From a checkpoint of a small transformer trained on Wikipedia.
Size: 13 layers, width 384, 4 heads of 64, MLP 1536 GELU, vocabulary 8040.
Architecture: LayerNorm before each block, learned positions.
Each number is 128 + 24 x the weight over the matrix's rms, rounded and kept within 0 to 255. Layers, rows and columns count from 0.

# layer 10 MLP down (transposed), 1536x384, rms 0.205, rows 961-977, columns 96-191
[[131 145 109 136 102  99 125  99 121 132 139 131 147 146  94 153 138 122 161 138 107 139 145 136 141 106 113 135 111 168 145  87  86 169 167  97 104 131 128 149 135  88 144 163 144 166  83 120 116  99 103 113 120 116 131 151 105 151 116 151 115 131 137 142 130 109 137  87 121 138 133 126 144 130 140 112 158 182 139 142 103 145 162 118  90 147  75 148 153 130 120 148 156 150 113 140]
 [119 137 135 158 108 132 156 110 134 121 150 134 134 164 116 145 119 125  91 149 194 132 102 114 114 146  67 150  98 167 123 163 108  98 116  94 134 129 120 193 102  68 165 104 145 105 110 142 148 115 113 126 201 118 148 135 114 154 100 115 211 130 130 131  88 107  87 147 144 131 169 102 114 162 129 164 102 119 101 193 130 154 131 137  71  74  64 149 131 115 121 140  95 172 135 110]
 [ 69 128 134  69 127  74 139 151 111 128  79 117 136 168  41 131  77 155  83 164 154  64 173 119 151 124  92 116 129 125 124 140 132 135 139 143 177 108  87 117 104 110 110 122 111 138 148 140 119 124 167 131 147 109 140 136  96 148 134 136 152 112 148  86 130 123 109 123 187  80 147 160 190 102 158 145 132 153 125 127  90 173 157 156  80 124 139 112 153 120 135  98 151 144 119 130]
 [113 130  56 170 146  95 123 156 156  92 160 109 104 130  93  79  92  95 132 147 133 135 159 164 115 112 127  84 131  90 115 130 125 146 114 149 157 124 136 130 132 120 103 128 105 145 142 111 117 139 114 135 163  99 118 129 122 125 154 117 130 126 105 123  88 143 132  87 145 142 126 116 171  72 133 115 163 144 147 137 130 145 137 166 119 112 100 127 145 135 118 142 129 128  96 112]
 [116 136 149 140 125 116 160 159 167  85 119 136 131 164 138 152 117 128  99 139 104 143 137 118 119 110 113 140 114 152 108 123  82 143 177 156 108  83 145 133 137 135 132 165 176 155  98 114 157 118 108 116  76 128 165  95 151 137 107 127  96 124 123 151 137 125 128 121 118 116 110 197 130 102 107 130  95 138 148  95 114 132  84 159 115 159  97 103 160 114 108 150 156 103 106 122]
 [165 132 101  89 166 148 154 125 143 139  95 146 126 126 147 129 147 136 103 118 124 127 126 146 116 151 121 146 187 134  95 135 140 143 112 120 156 134 145 108 100  90 132 142 122 135 159  85 147  79 114 168  84 125 192 137 132 112 126 124 132 141  83 122 116 141  98  90  93 123 118 156 160 135 121 138 160 131 130 148 128 108 116 118 133  83 116  55 120 112 134 124 150 125 117 129]
 [136 149 129 134 127  82 130 139 151 153 126  96 113 128 147  99 127 115 150 154 113 131 135 103 126 107 141 124 101 120 183 123 113 140 154 180 146  90 130 141 118 116 118  88 125 122 106  93 160 138 140 176 164 120 145  86 156 133 147 107 136 139 157 106 134 119 116 133 145 136 122 101 181  97 141 153 161 131 140 115 130 155 104 185 126 135 112 128 101 161 114 137 182  96 161 128]
 [128 140 167 112 108  93 107 133 117 164 118  95 109 145 122 116 127 142 127 100 159 122 115 110 135 113 126 121 131 163 125 128 124 110 108 124 122 138 158 122 136 130 130 123 132 106 184 129 141 119 111 125 130 110 109  95 154 111 129 153 123 116 133  68 114 134 162  99 125 116 126 130 161 120 150  99 119 148 136 126 172 127 147 127 122  74 122 115  93 117 110 138 109 126 126 119]
 [ 93 130 158 162 125 150  67 142 121 154 136 157  87 118 101 144 113  87 101 133 120 136  60 124 124  93 117 103 112 123 129  91 122 151 136 164  92 123 154 151 118 126 115 125 117 169 180 110 115 131 141 130  74 127  97 146  98 133 132 101 121 141 134 132 160 101  64 112 144 106  89 101 114 102 145 138 105 140 136 110 119 129 173 138 131 119 149 104 118 108 144 174 151 146 134 132]
 [178 137 128  92  86 110  98 147 116 168 168 138  99 153 119 148 143 132 149 126 139 157 112  66 184 145 120 155 144 108 115 135 125 146 110 136 162  52 137 138 164 153 126 126 131 120 113 116 101 165 105 142 131  86 157 100 106  86 159 121  82 121 119 165 147 134 130 118 129 132 150 120  98 161 145 150 117  79 140  81 109 174 133 101  54 126 148 141 207 157 116 152 130  84 159 165]
 [171 116 136 162 116 167 114 166 132 133 126 144 155 113 124  86 129 112 114 165  91 107  86 166 121 150 153 131 124 153 133 105 140 109 138 124 127 175 149 145 134 126  67 120 169 129 127 117 113 132 150 124 138 147 111 139 124 108 138 140 109 121 121 129  94 104 137 129  80 122 148 158 152 101 142 156 153 160 154 147 162 123 127 132 137 147 141  99 134 110 155 130  89 139 136 146]
 [139 113 116 130 133 104 135 115 131 126 115 128 101 112 137  98 117 161 124 116 120 147 123 166 128 117 139 135 134 122 151 123  85 138 116 120 118 157 128 132 109 116 132 100 142 127 135 113 134 115 105  91 155  97 136 118 122 150 145 172 134 103 138 136 117 121 111 125 164 125 105 121 146 149 134 123 156 142 117 113 124 114 147 162 118  89 174 112 142  81 131  94 108 156 107 154]
 [128 135 150 118 113 164 127 165 109 124 121 153 112 130  83 116 137 116  83 138  99 127 153 128 123 151 141 145 131 130 147 107 106  91 145  91 112 137 136 112  92 151 115 106 132 101  92 149 124 107 134 101 136 131  98 180 143 148 142 162 147 102 145 126 102 139 180 109 130 112 114 119 124 150 126 148 133 132 127 134 154 131 146 139  80 150 137  91 187 106 129 143 119 111  99 122]
 [118 128 142 169 142  92 109 114  78 124 145  85 114 128 140 140 107 124 137 143 141 108 109 153 130 107 107 101 120 127 114  73 118 113 112 110 152  90 162 102 126  94 114  90 140  96 129  78  90 139  99 142 138 141 107 106 149 120 120 122 108 158 115  91  94 174 135 101 140 121  85 131 172 110 128  98 107 127 109 159 155 132 148 170 140 106 114 142 101 115 142 136 150 145  83 153]
 [ 88 106 135 105 145 124 100 160 146 111 101 126 185 147  99 181 137 147 185 140 123  86 134 166  85 171 138 142 129 143 125 127 119 132 116 149 153 129 122 119 137 120 152 107 150  93 136 171 154 162 118 145 109 126 114 150  91 155  64 145 147 115 146 142  96 160 123 161 116 105 128 115 123 134 115 120 123 130 103 151 135 110 147 172 127 135 152 146 148 133 118 116 128 159 112 114]
 [136  90 100 104 133 106 100 134 121 104 150 127 126 126 118  99 122  99 115 120  96 113 105  98 133 121 143 111 113 174 128 123 154 144 131 141 137 118 162 167 145 139 112 140 104 105  87 138 111 107 133  97 112 149 113 125 151 121 147 145 130 157 110 107  98 102 133  93  97 164 147 116 143 120 147 126 135 124 154  96  96 179 128  72 136 151  97 128 146 159  69 130 178 109 116 115]
 [139 103 155 117 187 120 101  80  85 138 131 139 146  91 168 147 121 156 119 153 126 160 111 121 106 144 149 124 102 131 131  82 118  78 158 121 100 128 173 117 119 123 158 107 112 113 129 138 137 139  60  94 104 181 122 114  96 151 122 153  97 119 100 110 151 113  95 115 142 179  97  78 117 129 113 126 101 123 135 149 162 149 113 131 105  94 156 154 131 130 118 118  97 146 154  52]]
# layer 10 MLP up, 1536x384, rms 0.202, rows 962-977, columns 96-191
[[171 131 135 169  69 120 139 139 104  94 127 111 128 126 129 101  74 151 164 155 136  97 118 137 135 121 141  89  90  82 102 137  76 110 138 109 106  86 196 121  91 135  99 210 158 121 129 142 127 106 151 159 155 134  95 140 169 110 178 145 147 125 130 148  75 126 152  80 135 168  79 119 148 115  82 171 143 122 119 146 136  96 109 121  98  76  93 115 143  91 147 108 107 116  97 132]
 [148 133 147 115 138 139  93 155 153 136  77 128 178 158 108 110 135 124  93  98 144 116 160 123 133 125 125 131 156 129 162 139 132  98 136 138 201 112 132  96 126 109 152 150 114 140 167 126 102 161 142 140 189 140 158 108 112 152 144 129 136 114 119 134 118 107  81 197 147 112 132 135  85  81 146 151  80 163 122 182 107 139 141 113 152 132 111 135 121 126 101 179  91 141 128 141]
 [100 130 130 112 113 153 139  94 115 159 144 135 173 146 106 148 107 163 102 123 156 134 157 157 115 132 120 137 149 107 106 134 113 118 115 126 121 144 147 123 136 120 110  98 131 139 106 141 142 127 137 123 106 138 153  97 132 152 143 105 128 165 151  76 181 109 102 171 143 118 106 124 137 139 114 139 120 119 149 149 164  71 101 124 139 104 107 137 147 149  96 139 129  94 158 113]
 [115 126 108 113 150 146 189 143 149 124 151 156 144 117 161 121  97 172 139 112 142 126 102 121 108 111  83 110 132 128 144 111 121 113 132 129 115  85 109 153 114  81 129 182 112 115 139 118 122 144 148 111 107 120 119 120  90 152 172 160 139 103  96 139 124 142  67 149  96 142 181 136 125 149 114 158 155 138 135 124 178 104 129 118 112 130 126 148 123  80 130 132 141 131 132 130]
 [111 122 152 133 129 113 190 130 101  60 152 136 105 123  59 134 125 150 102  86  99  61 112  80 146 180 132 123 164 151 100 168 109 137 164  91 126 117 125 129 143 139 162 143 156  85 144 137 157  90 126 119 151 139 139 136 125 137 120 127 121 131 114 151 136  62 128 158 160 136 155 191 139  96 160 150 103 109 127 147 136 151 164 102 102 170 127 144  93 132 149 113 111 175  96 188]
 [155 165  88 115 154 160 134  95  78 140  93 123 116 134 125 104 130  93 117 160 136 117 106 154 100 118 106 194 129 128 144 156 117 148 115 123 106 165 110 131 131 133 110 120 102 137 135 128 143 141 125 147 163 149 101  79 174 107 107 137 135 159 148 102  99 153 161 119 130 127 111 130 152 142 153 126 147 109 149 161 145 144 124 140 103  87 127 121 173 122 129 140 110 148 136 112]
 [156 144  93 139 117 194 166 129 111 108 131 169 111  99 125 136 126 105 104 176 136 121 129 145 146 145 132 130 103 110 122 171 128 111 130 133 132  90  97  83 113 128 163 132 124 147 104 164  97 173 120  99 150 138 148 164 148 144 124 137 134 128 152 138 118 119 135 130 164 132 154 109 111 114  85 137 113 128 115 129 139 143 102 109 125 152 103  98 168 129 159 107 140 116  81 141]
 [ 60 166 154 101 149 158 105 141 122 157 123 132 159 100  97  99 126 138 114  73 148 138 139  98 114 156 131 148 118  93 130 115 112 100 158 158 127 116 169 109 118  89  65 101 146 133 108 120 151 152 127 105 130 100  87  73 122 135 146 118 125  79 155 143 157 150 109 118 117  81 125 153 150  83 119 110 116 125 141 177  96 122 126 159 156 151 130 121 112 130 119 155 110 153 136 106]
 [152  70 165 137 146 139 157 150 143 169 114  98  84 119 104 157 109 161 138 132  89 106 101 165 110 107 142  80 109 163  59 144 163  93 102 143 142 136 200 172 157 110  86 130 120 128 127 167 139 153 140 136 125 122 150 117 130 145 130 128 170 159  98 142 164  78 120 105 130 130 148 120 133 133 141 100 112  85 120 159 151 146 134 122 104 105 127 204 127 164 108 124  88 118 114 154]
 [113 144  93 156 171 151 158 140 117 108 148 143 121 129 160 134 149 136 165 162 110 168  89 181 133 109 169 151 100 133 122 132 126  96 174 146 142 182 139 140 159 148 140 107 130 156 183 101 128 122 196 126 150 140 154 127 145 143 148 131 116 146 110  94  88  64 131 130 142 156 109 150 134 108 108 122 133  87 151 151 148 154 121 126  56 143 120  95 109 169 107 133 145 116 121 150]
 [132 124 143 141 141 149 116 157  95 137 145 145 130 123  95 138 179 123 114 155 185 125 118 139 142 142 137 126 109 153 156 135 166  89 147 120 159 104 125 155 119 126 130 126  95 149 111 154 109 107 150 147 123 114 108 125 143  77 108  98 112 135 124  81 103 145 159 115 105 122 140 117 107 166 125 153 112 100 133 140 116  99 115  96 118 153 103 130 122 122 115 146 137 151 148  95]
 [110 112  61 127  92 135 132 126 181  98 149 191 138 142  60 149 105 160 177  77 156 151 118 132  99 120 113 113 110 144 155 126 165 112 110 116 122 149 151  98 103  90 159 119 103 117  74 129 142 142  90  82 120 165 105 161 170 114 108 100 104 127 118 118 140 157 143 127  97  87 109 108 162 128 152 146 145 150 111 172 140 134 104 125 163 138 161 113 140 124 101 159 128 138 140 149]
 [154 125  79 109 138 114 118 119 131 106 139 164 129 108 145 123 130 155 137 110 129 127 139 125 133 142 146 144 138 177 136 143 114 171 117 117 108 120 155 104 169 139 116 162 135 126 135  94 147 122 153  88 123 129  91 111 128 124 109 129 134  95 111 120 135 121 102 128  83 131  84 127 131 132 120 196 129 109 101 107 106  97 167 117 130 127 132 130 129 109 103 147 107 160 135 110]
 [113 130 100 107 105 137  99 130 118 167 124 158 120 134 116 100 127 103 142 140 160 119  91 136 142 112 130 121 140 115 105  96 155 120 137 145 126 129 150 142 110 111 102 122 119 121 119 124  98 127 121 117 126 140  74 126 134 114 123 114 125 138 111 116 109 124 141 137 121  91 132 115 134 130 100 156 166 100 131 102 148 158 103 114 138 128 102 114 137  91 109 107 139 123  93 145]
 [142 123 128 139 135  97  76 145 101 135 154 136 130 123 129 110 150 140 119 105 115 164 109 168 145 130 118 123 162  97 133  77 186 163 106 119 115 150 133  80 176 121 127 125 147 107 138 150 129 125 117  98 120 118 125  92 131 119 119 131 135 129 136 146 115  96 138 118 131 119 105 112 113 101 150 105 100 141 125 142 130 117 108 170 115  74 129 131 120 108 122 133 105 156 109 135]
 [160 123 126  83 152 111 111 102 114 100  96 155 126 103 149 157 115 148 162 120 118  96  85 151  91 124 135 103 154 145 141 138 108 167 134  94 116 182 157 160 158 119 166 160 118 149 128 116 108 125 146 125  55 167 171 109  95 165 156 148 159 130  80  68  87 122 150 117 145 153 114 104  99 112 145 174 127 132  91  94 161 138 140 125 142 167 147  85 128  75  85 153 140 158 165 125]]